config.yaml
init_std_qkv: 0.0254
beta2: 0.98
dataset: "wikipedia_en"
Each number is 500 + 25 x the weight over its row's rms, rounded and kept within 0 to 999. Layers, rows and columns count from 0. Numbers have three digits each. The size before them is the row's rms in percent of the matrix's.

# q: layer 14 attention query, 192x192, rms 0.12, rows 0-95, columns 144-191
# k: layer 14 attention key, 192x192, rms 0.127, rows 0-95, columns 144-191
# v: layer 14 attention value, 192x192, rms 0.129, rows 0-32, columns 144-191
# o: layer 14 attention output (transposed), 192x192, rms 0.284, rows 0-31, columns 144-191
q0 081:523492521590523528528470481460501518500544502484511502497472543523482518505530524535508513476491477483487491495495474475479507519542523520490484
k0 080:519494492530517467510485499503478487497489493535539492539486481545474521487508516433524489479494445510467485520536475479518477502518505542492556
q1 089:494493514474507514523485485499475508492471492501535516507489499509510485497510512543502508544515477530479515544520492458517520514471534467525520
k1 087:472437475479487532528473529500500504509515496494507492533495499520465499490501491534532510485499488514463509565531521488497523513476534442520533
q2 087:542529537490480508435502507509486494561530521510543519522457474518505508450500512490480485555519542507485494479516489468479520473490469496509496
k2 085:498521552473469500453491504486521467499515490537520511509453516493527490474535480509520504522476519504477503503539508504505549499515487487559497
q3 081:494520493500500493508488516555521491513493536459549471483513522509495470512505501513559496485471445478513450519494508494491518502465531508508501
k3 084:487484471499552483481479511527493536548512464511563453526473547526455508507510498512517495495492494489537502477526483534477556514468502457499517
q4 088:516475505551498519487529446462480522474526484483492502498511520487520555463504515493540508507513497487493441488504507542489513478507507499548499
k4 082:537469542541488509497479512479477508456572499465527501503481472526539544475513535518510487499544526457507475539494459445532507458499533475500488
q5 082:527490483502531526518501529502521501475490523525490490483503449518510503438493514553479512538488503474487519517474512521503511526486469529519485
k5 075:513471517504525510474490514504511495499528458497470521473523464506467506480483491505503530511501467450487500509498467512528494553515521525542507
q6 091:468488489527490481549491512475488524520478562484470467493470522535479484500509481491534523477507499511533539517500491518443544507495497501523528
k6 085:485512482473468514532528511450506474489491513500512485500496515503473502472469455506516470501504493469560556521525501503483526494496528531513503
q7 094:459445523517468479514491489509513500536491508505475480508478515527491443493456448469489480518475508492493506489522512490524543470513525506484495
k7 084:464477530492457470505468452524494515514484500493502542504484509473509438504454521486529493518496489528543508526562502496490516488524537514510487
q8 093:525562475509497502521512502532437497525490491486533504536490526477493475506478548463511482513503514515508496530506463477496525484543512523490480
k8 087:492532501556472490486499469519458500519498478515518494522532507490513516527482526493503465508503443514521523527488495458535475482533541515513517
q9 090:510535489460525496468501532491515483465511513440499465491507505566518549515504515556476521473499500452502515441524514562479473508493508504519488
k9 077:514546491457473500472516515515515488500541499495495465525502467505469541515494508515502502494506537484488480475499502538510504478512506475470499
q10 086:480510478526488489502465480478547510475497487482526465478522519482537505469462529496522482506496512531484460549500526529486490486522488495489497
k10 082:517524503515514475482505488480513504459499466467487522484555511532536494507465497489504522503482549515487496513497469484499511499526476476477460
q11 091:508502468490511506484487480480517483495518522490515473495481525500499521477493511480519514471483485440543546499500518480487535512463513522555522
k11 088:537496487515548474475474493473503498522486504543524454531486512502477539468519525472511498515526468476518503495506487493487535475508493452478521
q12 087:518479447508501515476464478473490532496510500514515526491520485497537497507464490514511511473546503522472501489454483516464500501455492493473494
k12 081:478483507533505494505493450520509496535524510520532505514514488457511514498473515482472546495519552481441524536505521521497488464484461471497488
q13 079:490481509487517573502488519454520521492521528473467511493488510495507496496480539539462483503531499501482513536517482495534468496515486480520491
k13 078:544493489509492540497491488477513466478503485516484512511535487506476505513506488519446484496523522474537521501509521455509475506501465475499494
q14 082:515515532543470458508525493537467506492532488477478499500537496534503455515492576464539475504458501500537518476485512524545502558467531543506552
k14 080:483486522495500499529520505490438537493539448491472500524483485493463490523504487452480505508512441485495497427497476566522503537524514516461514
q15 086:517519467475474468468491500460487486483526455497510520505503516522471509522476509512483484508549472482490498488519501501513520488523537479529499
k15 080:490511468497493471470507516495503464509522446487502486517480512539479516468490543422509496496504501473460474485480498464510488492495503458485484
q16 089:511492501473522511496449510464509479522537529496500522512576500500485517485514478543520468540498505517513540497487439474484463500540479444508511
k16 084:488495489510492519493497515481517476514535523482535509505535506529473484472470515554533522496497532485450580556465486494505473537494469492493587
q17 090:517522511467493500535466488481481490500536520481488521476446518526488479460550470512501498503491511506516464514535477434483533524491505506492480
k17 084:503542506451511471538488535499485477464478485536529467517482512523464492457525492503527522471507506467502524521547467469494532519543497527480501
q18 095:520484491494491502478509495536516489471484502498540466482477533488501518485530463530504531454522468516482578516527473514442513474488525508517489
k18 089:514505462519483482521508467535511483464484499505575450492524601462475535465514486492535499492510476526484583538535521531491543494530517507506513
q19 085:540470503473546513482494495518502501540494475541481541482468488514510497486516484542479554486449505496464437498481486528483526514453505496521471
k19 082:524506515475490467498496478533467477525498474488536526469483488503530486523508486512509539482496514481511448539544484464481528477461479505537469
q20 087:532483518456505559481505509506462532498479500480498500508491541501452526502483485528472500482483507481531496520459476517481510480526532496537472
k20 081:525506488463477496451520515517469505472480529500490491465515530536489523491495493506513480465495487469514451517446467529479509499467524492530505
q21 087:526509456489480466530515537484453518537497487509499535481491523449517528489448571459503470481540507475518525509486514496493494482471541469502492
k21 081:489493524544498488472546536508509492496494473493515505534501503483541516487504544481486437520518513496462511496503501510511475453500525508505465
q22 091:485487548501571497475493468459499452471502506455491538498565522489494521480527468553493510479503528489511514490462478496506453501508484470480515
k22 086:527521526509570510530516476496525495507515521476485509476529509519528573453450506568491495493522518497487479497480474509484465490507468500449526
q23 078:503479517493510519496495503458495494499511524484511511510476458499533501514543476514468522471474530506502531494495476493485458466504525529497530
k23 079:500514521465484517485486489489504505490519506498545458470455492487492525493543496538505514459467540512517525466473522521480507497515503528463502
q24 095:531545468464520465502497485488513459489519483481505498497493490518503517478465525476521522464505504493530521473509537482501505502513492484518512
k24 091:483517493488512479492492485497525500499526484524514525514476486478482523469469553509571516505518493499516501500485515456499482472519490484514535
q25 082:509541474483521482496513535471460497559519501491489481501487483518504502480528482502495530471444507493519508532448472475520545499516502558489478
k25 081:505504509488498433498534520508477524530479508506497499501483478523455561470511498546531495502498500512534492488501497480473538517469491548477490
q26 082:464464485479453501487492525530535529474508512520478473515483533486468491465518488500481483488496486496487520497502480480485531525485477498467532
k26 081:488456475515507476513486490503559505486493517559483478492519549496480477471517498497464473497530485495481495522512535527513515520492492488482509
q27 082:514524507502478503492510512504512491489461479529446509499502463494467494534509509478456480529486513484473496538487521459531483514507467501479457
k27 080:514469514512474522551530517518503509520518496513435550468493487509505529529539471520505534510483536502481461514463488495480506513500474510534495
q28 082:516489477497482505471544491514500481536522532492538497489515504456487414506476491515463482505512501543479554498512476513465506511506564496517539
k28 072:528488473473448533527541443504493483498496512467571483484440547476487499528481511503492486526489522549505562528505483496455470524504499532542468
q29 082:517550503506530489536450491470573495470511513489473502496453521539472527479486476577483511497482512524544495517509509512494475496507488533515516
k29 079:513542496486502494530500473510548503499513508533480500507509451487493489489467504527506506485508485469502457501525525511472487497460534480476526
q30 079:504530506505519492530515482462471494554480496531529483493469524497510476542475478485548505524457487547480514523428501458480516508516514499456508
k30 081:465555545531512524517491503489495493548498488503505499490464517475484490482424464489529497502473501483481532564465485462498532511490515506506477
q31 082:491516494460529517509497500510510503483485512491503505495550507494470489503488473442502495476515487524484535484501501466501554497524499512498547
k31 083:459458520496509480506477471511525455508485506512511559503530524482497507475506497486528465510473510509554555517489503458524505491486479505485552
q32 090:520472466487501505499463447484469507481512478506492456484499430480487447502557524494457461485518507504492480494505484546508510475522499512503519
k32 090:497475442544493504501467445482496501482477478475501526485467484499440447507533525486505511488521489548492510482497501521528525453524505541522528
q33 090:532508488484463524508477476485512505501496482496529516508514503488458516504484487504496547547541484495531441492465458502485499499514470493512470
k33 089:527489469454517509438507474524470542491495440522478488489519478496496549499507482504516513518482503448499498484486483491504531457525505516546502
q34 082:474492486511496472540507512460538496518494494558522480489523495475516487496486523492540505479529522511507505506485518546522505495473508461509501
k34 080:488475523546493489521553527479515503530517506499509471529514441491531426462516503507522507489506517500483557494473523530528459483508516438468488
q35 090:493518534529480503489485463530478538506526506480494494498485512542511552559510490495518481494491505529521463528511501515523459555523452499504526
k35 084:473512523524493526528486495543462521509473503496456501453474519533551507537490460501530490511467484526470466507486525492515473505510468493519488
q36 098:489533503444496506500486525502541479512467523525531519548540448455502501499521466482514541506481519497469543482506502483504487501527484516521526
k36 087:488483520470503508525532502512551474507483506540530526510512484465453481497555500511488495542469507491531501495487482527476500500497500478482521
q37 080:455475515533520485496553518551486528536492517528518469531553542497482481540498462497501457498454511523466490519497463498511519504527494525467507
k37 074:473492492517473439462509497515486520500447452511479506513532514508501456528530507494498467528430495577484500463492482493512487493489488502462487
q38 091:505483514434473461512503496514522495524540507505519528486479480501501490501485515483472509511489496485487509555524515458477546527472497544478501
k38 084:501518510429511516483489498514522491486532494490544550446479549446535492494501500437493488485483515522460442514535552491521573476494465488506482
q39 080:459497535502516522509485507551439491480484512505493544512516539496498502503503449531493516501526524527434520509517486495512523512517525481523518
k39 079:496495511505518516519521480508420506489482477560503471486535544498498470482517516562461504506531530503540518499491459536506495486477522498541488
q40 082:537477526507479496499502482488479514482484493503466502482480505511535542508480465509487510510574517506478455498487485527506452506486477490524495
k40 079:494451470541505521507514479508447518497535510525478515480518499513538479504512503494487518537554501482571460501489514519524504490475492484506445
q41 083:502499496520539513501505481472480486466486503471519496471525492487532515483493471515492501487454512553550506516546503509484470546467465483508493
k41 073:520484502505508505506467499443506496476547507503496501492488499519526513481457443542472479457448487520493498539517528454429465481496502525493475
q42 088:512498474478513498474469499451515478483527551525485489514521527475466524485535514495510458524543484434514512521504522486516524500495504471555478
k42 081:521496455505506502514533505491524438465521522498488505503475469502512528473489538518548474541530484478464487531517508486522509523474460474541495
q43 077:498519472497516489489485558548507484493510497472504503517512492520477497532495504521524495484434490547492539521507470502498465517499514510442460
k43 073:493523505539469457462506485505515496517471468501509497517503523490467490525487510535521537485455524499452560487516503492515496513517481506476486
q44 090:482545500475499495474538524515520488545535516506527510461491481535488494516438514442468496528465527502477456483511529511489510493524508459518467
k44 086:476511519522493481428511494505493484508474490508507528464494512529487448519523477507453507516468520484498481487476489501469500491539503428505510
q45 071:523511550513474467472487500474511466480502522497493509515477490502532569473511506505527471509557486478510480476521486497486508477524489521503546
k45 063:491498550543525505474489506481515496472479450503494484498467501520510519484505484490514472476530508521487480455483529507511530515480482496553529
q46 092:493468522503481492471533475499483490506497506496471473517477462497534526465442540488494510529547496459478528492516511494540472501457529516500510
k46 084:507416492459493505490497458542485460499512503532476510551476475464510515483505502482462529529550486488483516460543508500498526517512508451525517
q47 085:488500489515552518510515467456460479488489498479494503537513538461480480494480552542518549475497501515539511492476471524517447504513491502529506
k47 074:504486480491525515515503523487452473483533480529487495557550502469520536521484528555533510494466494496532523513495496505498459483511505522508483
q48 081:483516500503527524519508490495476517521458486536484501503474534486469476533484489539501527476486483524474534492493476500457500500491540473509519
k48 074:525491457495496523491467497487489491531509481478457490553518486514507481516466502509516513510499528478544505502502467514506524435459501495504512
q49 078:435505486534516459453496503492486509510559524479502494541470469541472514547484521520526501529495491536488534496490522494504511469559453485457488
k49 074:472535515460519497450481501473511533525527514472499518483485530555472494486488501506504465513496480553453500497511518469504486497492430484469528
q50 075:575526503512485519525544470506510494484533557486475492516458526491506507538468463514500510501507481518529482507507480501489502464528510455550485
k50 072:488506524475502553500526471530518483491489507499490520495494535462508518495468492491467495504503450510485495549520509527466512540497493480530513
q51 097:516467510555494478490522520529519485496498491487549560502527480486536509482517458459491515527497517525451535504523477492444479512518483546459517
k51 086:552428537483507496501490511510503523504486504476530508549499478468509522472542479508505532518473474485489520500507476511477475471498487559478502
q52 090:490481496510527520510501534518484518497489527498544544495532517476540488496489485456513511513467518528505486505476477482483518501475535518523500
k52 080:490514536529535540470495486495465488512464493497517476462535464490562500499507493521483497516506515469577508500481456487504483493491540524468492
q53 090:474460490502515508446502525515522505510484461500526486528538489491502542513545482439543543490526499483486473464528497570523511503462489499512482
k53 083:516470487550501508479534497498505523514471465490524492507543515468529580497535493485513531520540500453466504500496532555504500518488524481511471
q54 089:484487500498437540492473521530505514518517499498480487489496517484462470507473507468479448526496528532439505503513507441498481496472501486470476
k54 080:486495511505485514499513486548439556514513500498483478478489514513483465479500499490491476509488493488449481508510525466519492508473517479554501
q55 088:506442506524530522509482495464539476492534502482526501498492490501495482521505474520486498488535482504523505517518489506529490483504489467479512
k55 074:475521494500560517517508469476524519542478532480508480499524486533488472502492498495501470499560470480507522523480503475529486512489485530468513
q56 085:470514528512558531508518568496453523475469517441509470519532497503495480487534490508495511510506473492508544462477508530510526491495496520496486
k56 081:533502506505534517505510551462468465515528518489480477539573489499502512493521492513502540521509452469547522480496519500485526483493506524469466
q57 100:514472515520551525439478509463486519498517471532500481513515546510530451461501515555522544463517502500485522522525479508506505510530515461484526
k57 094:576470510510524483510469504470501512496496491489499485527521519526537502467439531520505504492525505481487487539500487483539473529543495516472531
q58 076:466498531503475475548476505483519485513464468492503495488461483476514522480462504506517489495565480570499507512525449479508513481510526474500497
k58 078:493514484533481466508491473509483499502465480443484474477489463490468545507505514474526483484492499536497544531531514438509521495466499502512500
q59 086:472486459516486508483456471481489495539481494520524472514437499474479510485528456502483498498474469517520498513499470464481546481455492504506526
k59 080:492465494483474542484482493518510481524501506510545512512469496498487495465527465502539492514480446488490466503527437479489537487432527519529530
q60 094:528499501504503441498494497527512489545489517488505510536545534481487489475498490499512481477461518576515519503500484495497504488487509489442516
k60 085:482519500525525471455499478512509488552509522503481528490524478457496533491496525510538488503487545509465529494479470506471525516447539477459504
q61 086:483450531448504500500495442516500484524515497481491532488505451506475493493477513503547543464489473496516471457490506499525477466465525511512510
k61 073:492496509464491502508522469515505500478469476520489512455488496487537505481492504492497532501495562523507503473503478495509512479484524479499495
q62 080:509452498510509496469512447510494491510500500505546509506513478513485510567510476463499449531501499494462487458481506499495474493483496496513477
k62 076:445458539490493486499476466498497517507482485478513544486466469493506452534506469480514521544489472541468470482478526507516462475499499507526498
q63 098:469499526479516495482539498480462465511509486463509486495457524525526501486456480525465495437512522433506526497488491505499484500518519505488526
k63 095:480495498484509478513501556475474460514497499495483438530500488514522536503479507517498502481514501494520518483465498502489498484526548512509507
q64 095:522555511511512536499541533498425533488506490513505436522473498556495518507514535543463515490514482534487480514509534514525479499449515541519521
k64 092:504536488506475548524493506496489500507539453483499482517498500499489502529528486507494485494533542495458458467533530553497510494492514488525477
q65 100:532511506486460499490545529526517493527527497471488523552526482501474471490503539487531518560504499471568481474500460480519467501480523486498488
k65 087:516493490484482485499547538523514521533510475504495514512509500499504549543507595497482516485525504453488484478523496483461510533477488489508515
q66 092:471497519485476535494483453460486533471544462493551508488482515530483489509494481525440534539510507469520455499511515488468478543489521521531522
k66 088:483514494501504505518481463494483512504508455510528477526472545542469484476517479481469535486516541464531419486524502519505564511473475482531510
q67 080:518538470486516486470491487504481475504484482492444494496512524476489503491541496498532498479504503506496451467470493529544513489509546503524498
k67 074:496559484501539460530504505499506472486489523480460510487534474471522552528513526456506490516517514523542463503500533521530511510509504500537478
q68 087:507522473500508460501501510474497459514494470450531491511472514500488480475513488517440546495497465497485477516572492512504548494494530538492461
k68 085:530530418495476477504488472499484503527538484497540539524455519551493500488499511544467497493494508515503487552529495479523564492487507503513481
q69 077:520498495520546479526524499494527480509506501542550514543491469474492468521492483527510506487528511500523557509503470462539532462510492523514498
k69 078:532525488497497521498537519521485519530502491531584502507495521516450492477502485505519514478529478526507546489497468490503501482519477510475520
q70 080:491470520503499534515499472527527528482483521487546499501516507506487470457480475492518525470521498485520472472499535440489522484503510575463500
k70 076:532492500504500475510473455523523520472488490503481480543533484497496517510527512495487515472541518484486484433511509497525485486473500491467493
q71 084:507476495504487493513472512538515503512512513480494502500466437519519492504483511493540497507471495548445502477470482497500530509522528499455532
k71 077:486508503507497494475510503512505505521498519503543521520489469534518471512533487478466478525467502481508515471532496475487528507521548490477563
q72 085:516472487561483483484495494508509534473497515481531464549508484466465508479489488508514520472537481497543497514520485528511492504516523467519529
k72 080:542465515503486470508530492521533513486506503476510469518507499506508519510465531474568438479519505508486490494511502503473473525495520523507522
q73 089:491502500512498472498502509492503461489497495510468506509481509517509479476471522479502512518490507517499504512510502501538482466455517443494518
k73 082:488499506474478469483481490483530458528488507502431497561468483522505472497455479494513483502496495477475563489498510492505498476451544451470481
q74 091:514497520469463479518524522517473495515499526519493512541476468477508511501521494490536513496495522492561543535516542518505464479466513530516488
k74 088:531513513480477479494489518532510524514476485492507486511494439456489493504524479482478508506533501493518516470507483519513485497474531516524465
q75 099:496485523520533555535503480482486515485512481493485493480508540485502530530517501562425523467459485528506492532465470510440492512498505473507513
k75 093:529473505512516553498466477484461525471511535508521480482498529523495511537518497564486532461475541484469484535495490554474497471487483505482509
q76 085:473458527502471455524482483505524488486542501503485475521491516541513510499500502489469469484487439512524486527511510517487520495463509532490537
k76 081:497523503487489499526442483496543562492508488489487486471505502489502514505517513458508535469498513482509501467492516534549541530467500529481509
q77 098:512464466534513525462486440439473536501514498538517493515500530475527501489517510573480540482535489477496491475480468532468523471472508481529510
k77 087:487489486523536523462478453470464472481511488522542482495485487503488523477513504506510513474534521450488454490505492487499526486469502510507531
q78 093:539516541512465492484519487513510519486533526506476493494479491501467516519534484480468487511525505517523451514473488606538503507470479488485488
k78 087:519522494496459496484537493475473528436505529494454543487497485527483501538504501470476472477523546507502485537523507552508530536496515509550467
q79 081:519490556520512514451516483514450512478526475505489465515521484525501501534477511498473487517509505502469504463489484513536464542526489509524518
k79 079:478484514466512532512523476524453485450505472517504501484511475505480489517516493475474508525486480489520517493459530547527496524556480528519536
q80 092:489519505493524530536500465523522505483515479500433527513499522496489499498506513505478537513500458516546497495518503492477465532485494481525516
k80 085:493500473448486578580519499546467513497476519543509528536518543493468491497539466492494567477507495510503472524495503515533442517471490530515524
q81 088:488485552530497513473492494464496542480488448452504498493547475504483474526455493537492519522522490500458495534497523501509507502525499449495489
k81 089:527491499507494502503488454478490512472521480434522518449507562531532513526501497536483508452563490521460468520477516512503512511515490463496496
q82 092:481483516518505481556499517514516457504498506530515477499484518448502496490539478472511458507494474537469480517492477450485490484499545507452511
k82 083:494540497494528475544483513493533489538517508494518504497513486455489491474532494421526465497469503499491562572519477497477492489465517522461509
q83 090:509502474549493490530477489470462478479510539450490463536491525505523541465520514538487501456521512514485510547522432567473479539505517538493504
k83 078:510501504529502522495494509478490501478532484508481492524520508527546558513497476520523520454501535519425495500499457517503493519509544534491529
q84 099:501479527524511477542503481524470552475501454529470540473506516514493460509482578484488431476487523483492473548535521506507523511534491504510493
k84 089:510460503503517494511513468482458547444520452466489479462540533520529468506456537503451466486514483526516502516507458469491490506505510496485475
q85 088:522513456493521482515528526505475506491519490479510522509521450491507463513498564491498467482481507516550545484455518510487478512488551484491490
k85 090:506499506522481482540498511489542485497561506461522479491486517447515502503442535523490483517462469511512566514475497495517458519523524501496477
q86 086:496534493474445505500501480500468492519515498474495530501491481479470473526495536493466486572532453553508518478462504460498500500510489487518485
k86 081:499586506505482490505493495525483496541500459518535514488474517484456526476495503504505486505522470537541490504479502442487537490526502490533509
q87 086:524495497526497499484505494491516506498506468502450489525500531515491490492478520478530519488562525488535488506508487522526517479547512476509566
k87 087:511487484510506481497512516512483475462531438510438528528533528534507513495504545444506468517529523534539506446499517516519508533526520499492528
q88 086:499467433477511474459498465551511510506494527508496463507550557506471504467510505485512486519496485477506516464536523511474507475494520540475484
k88 084:483510473534520443485510499540514506540479480497525499525502516513525515524471470494554523558491499512502506470481537481488495503508555500492484
q89 093:501512506481464500542531508520502518485480464530491520461493533448504553460529469439512480453490492499474502471513487499479506520477496517446501
k89 089:503522500530476519492485481474521499453529528468476484496558514468547531471521492527474488482471561498514530500500485458523498501485524501492424
q90 085:524512486508492506511529483478482476489506458500525537546507544498470501525516483545450517496483499509563503492554475478508572517510505501534505
k90 084:492529513499510501489529505450499492533524491487481473507494531528427477515484472538529502476499469503483452477477471475529498511466517533537456
q91 087:510516537516493540511522522491482525505488475505487479505446560455512462533474512492523510485497478507529481494467518500504496535503447502476506
k91 085:513484479496530530481509480487503555518501488492461487491483526494487514543461510519505462460529457524535478515471535544497501504494510481529499
q92 079:476525498479519502496512495458555504492532524516522476514500478516500484481497503553446475465502501489524534485513478513524497502520524475499505
k92 075:477531471469485511489501502491518516484554485459528517531495471493504472445454525506459466470487463524496506499537504466490510525499466505490501
q93 096:492504493502521548517507496552497504476495503477530470495501510500488528526467428554472538516450487521503502492526470524459494548512492501536505
k93 090:503483466456461560515507482497489489515478495529496481505481531543480465557515453527498531482470485525492516502472477547459495469488541485515508
q94 089:512509524506517513512499474477535525462473486507505510504509545522484466488498515507487535463503466516481492526553504446504453500473492538465470
k94 082:578492529493544503517507505487506539482481505577475528544533503506475476520500524476482504477521485479462465526518474481488461479469465500474455
q95 080:475481512527494505487501464512507487497543549502501501478530517506501512522510500481487477518536470491421515487515515455466491510481484479477470
k95 071:486499487468522502500503441496482496507487535516512498483520552494497471495471485483475476540516490546511527494510558464512536525471487504506455
v0 080:478537474509507502511516503497468487537505481459490490502493523502489454487496490475461463498512510501476527508518513474512458475520491441483508
o0 088:535511510495476494506463508463549537489513498541511454540527479532485534512517506539490527541483486493518496473519508518479543513481495558502488
v1 087:547502475505452526481470506500440516479496461497462519523501513483520511479482509481449488489486579511486500502493504484525515513484464521477497
o1 096:469471529528484471518515482493561489492500527495525475507541504521463505495525551515493512523534424530501464535540495488491495510465536472523500
v2 089:456495476521569524475495518479526471536494530523507505516536489509490519521422515521526512431500447463510518521516554526501532477498491500507467
o2 098:511511498447498505497482513489465463467536487482496495478516539489537509486489485558490503538557528490532489473506504469509505518534508521528524
v3 082:523487480508513510586502517494455458471526487519538515515503506438500492470504464499502498482511527529530469508532440461488482517507522509548503
o3 089:496504501513475547447500461534540534516465519516474496455493521528465500479512517516480492524502476522475535503499484504473468550479514493509543
v4 085:477520543482504534477496549515532527500526485540552501488445474498489513490498475537500484469509496490494473487523489495537497469492546481450483
o4 094:501486473506444497540501444476458465521518504488482477534507478492509484504464504430510511553513495514520496470514542541521493532496477529541529
v5 085:485437474514482513499528497517482494531494514480471493509479496477513534512488439525489491492494484470480529469488550512518521508507514493512518
o5 093:503525468488498472509482537497507459533532500501540486537535495522499490537494546550488538505474516558478469533525466471511509517503475482477536
v6 084:500505509503508484484498523505501485518503505542536469550513502478487471471468525467509490512483521488524494506494540528522486454514500535495555
o6 089:506509501499498536537484499510513489524542517481458511457500463520555501480504481539504525539496479488508535491464485506512509521533469473542487
v7 090:520447526482506490524454482494476499526538510472516551518501432504480500490467483505502505502506486504566503529538502520472485498509527517500457
o7 100:487487477486491530492535536524511491466453500527499497509541542476506510475511510490485494531521475493477479501497509465509511493479515496481529
v8 083:543538502470495444449477449479477501492469528473485504497519521483497522459554484482478518509517515504465523464555485497469471541463521483510521
o8 092:476489530517498523518499492502490474478509502540511498538498490534494510496512523484525456495540532512490500546486497455538502503503504518511489
v9 090:469527529500522520476462486506454501481495495524466436481479504477538535485469496499480470519538525494505538499509492479459547459547467494547474
o9 097:499463493500506462524486499474533473494500503492541533510533518521493470488532522517498510488486515476503505509501513468489477538478496491502522
v10 083:513454531491415480495482537493509506522544472539500499537503510514515503481476503553516490463479479494496535514455466461503508503512472448521463
o10 097:502477481477539488519525453505471486492473508477514496508526497470479459534487481466468493554527487504539477482489539534497460488485518529463528
v11 083:513466513496467501470487507498483479538565499522505515479474524490487502517457466490493463473466547501538508488525521495518514486515503471486481
o11 092:488541500488530444554529518545518460443424524494514471468494491477536515465541513501526543517520484518513498520487482464454487500502483502520513
v12 084:543514517501481550534534474468484482464491520500535517506526525466515496521489558519529501493504490493487493475513497498471463502501508504443545
o12 091:476498507489500480463453501532467536561495495499524520460453422520491496508525461455470540546486491530480502495477511466512490485524510506501507
v13 094:514530527500527458435445477549450463511529467493474510492508480484489486489520511542528501515521451528481481490531505539499518500478510490494484
o13 103:485464500505487544529543528454532511447466523495546524506529511458526453508486474486512490444500552486459514474483495465463502528512524568500491
v14 089:472472492505498473495556494479469507503489513541503533498492490478499447491486488518486512483488493464516472457491491513525511503545488507485529
o14 095:480494491476528508518460523538510483544477504493535481488503459515527533550480472509477527548497506518470527506512515487476511463472531528506515
v15 078:499488544521478507476523484553496518529543475514511494511492458496480520500491483521493519538505515469510502537503532473502493503497459433470496
o15 084:503536426478491483542523531488529502530446517531458504510509535492513494502493504529445486491470483526471488500512483499483542475502519516474522
v16 085:516492518478534490487498526511502545475505526504502496552489465498472501545514519496518496503530475459512508513494512484535474544510485522493480
o16 094:493496493500490508506527502518475483519481446504503509475525460506537492487511501494527508515505502534493451487497464505490577433522494478511505
v17 082:484531512449491468478479535463499500537437544474471489524545517513503464487481492453466550481541501486470519445488509529474494474496510514500484
o17 089:515535509511530503525505506503489523451531475485509497498478490479520505499532525558561451501499503459491512541464516486558515521528487501532474
v18 084:515488497491555488506506492463489524470505480476505493507516471518480470526501486498494467494507478506496522514499489479484472529509518491500497
o18 090:500515466482500512510531509521491539505496497506454534495501549497520514462511554533510519523489486497535494494511483517485522493481516509521455
v19 089:442567473505491493484518517495555490503451520522508488534497538475508496519482508487501486497499496499516527500584478508478495504470501463479517
o19 098:521465557484542521522494508494456480495507494513465506469480499509509515471501512459490503476557495454477480528460498496490496489491512522515441
v20 082:512492503514510511469487488471545472488469499497476464480470539544533514531541453484536484528495501496482487507521512526519507491482452530482521
o20 087:514519485544467477490525513489499514447515507489490473500520487501476450490449536542481478469507512499538511498496478502528499496541524508449470
v21 094:522520507523518496469521480525488494488475488508490523505482516519509529518513484481509456500519507448538531536467483477492488529526504509442457
o21 099:492488497474522494497461501475481460464491458448501494491536509511492497490482530518497548484504508484483456496544537503533487459463501467531475
v22 079:457508480499480484488469482458454486484529465477529508490504493490492506455486495490547488507521484496526487504503519494505484494460496478504479
o22 082:503485471519494503541459513545531512488475566535520489505530494464486496491514505523510515478468513558491510517486503529465508523491482500497521
v23 076:501499495530499499509500528504449522493479457513522531478518527491482550524520498476487502542475512497545529552477520453512509513515476484503504
o23 089:460482484496520509505517495504536487494492488531433467526469538525487480477517456481494526497501496495497466475564515526474511487504508532494472
v24 087:443433505486507507491517471448473467494483523451524500526480543509540527486506536503523479491488484503531514547502476479499499500512499481512489
o24 092:494526486519484523514443515539509496504520469544466507483544486497458466496506485512475521536536522494515473492488514502526523439471529477480498
v25 082:519512503483542489503479471515520494508474528519451517499533457530485522491483529461485471489486532446488530496505485517489501490518475460506483
o25 087:493512465518480530510518484457509499475493508510506525470488489465520487494499486511540489527477493541494449541489508458493510518494496526506453
v26 089:484497466493488484466514458429504491515518493445477511497526500481461504505544492503503472525431510504512532514534544493528522470525520465512528
o26 098:512498524526467532518484552574521488487472497534520488490476512497497483475503476507475519492478504515501497517527485482483504530481478554475472
v27 090:443497533477458514506509480493458475477521522470510493485497535517493483521536519484527465481498463526483492489545481494511462509507516514437512
o27 101:537506491536555495471467534518531518455472504519500516482534486486515484428494498507502504505513551464497508500472509455472536461449511494514481
v28 090:488476519453522474494474522498516519503469502508494471511498538485499518449504518504541505509509483502417501472515507497490516489529523514515505
o28 095:513515488496461538522523491497460462475510479503493513488493439519468484509493470515472484501530488489528488511472489574502506535482499527493508
v29 078:480526535525513479496484488458511495478500501509517506515464511499529475493495471487480498480483507541509471520487525487521479513501473546532509
o29 089:485485470453510518475513520523485485488520515475437499493535584505500532489477491525473512508532511520517537464506509520510474505499490491476472
v30 082:504480539506510515491466511478526453469489490473506488502499498494495503544521493500473505515544469497534505466527504471519473531462495480466493
o30 088:491533431511494499472511496523487525501475516485476505482499488537489507480484514526555497509481515504460462516449510473462558432502466496475464
v31 088:504488513493468478477536497487498470522543502513503532482494486488517518533530495511477549480540488504539503432521478497463554491531497457495524
o31 094:519493496493529505539481478486514523492485487499510471524521518495450498469521511503479478500495473445495552552502483469543483479469485569490514
v32 080:495490527517486511489490477469497534546496483533506515550519515489534501493518485512500533440464494533477485509501473491533525499492522499511483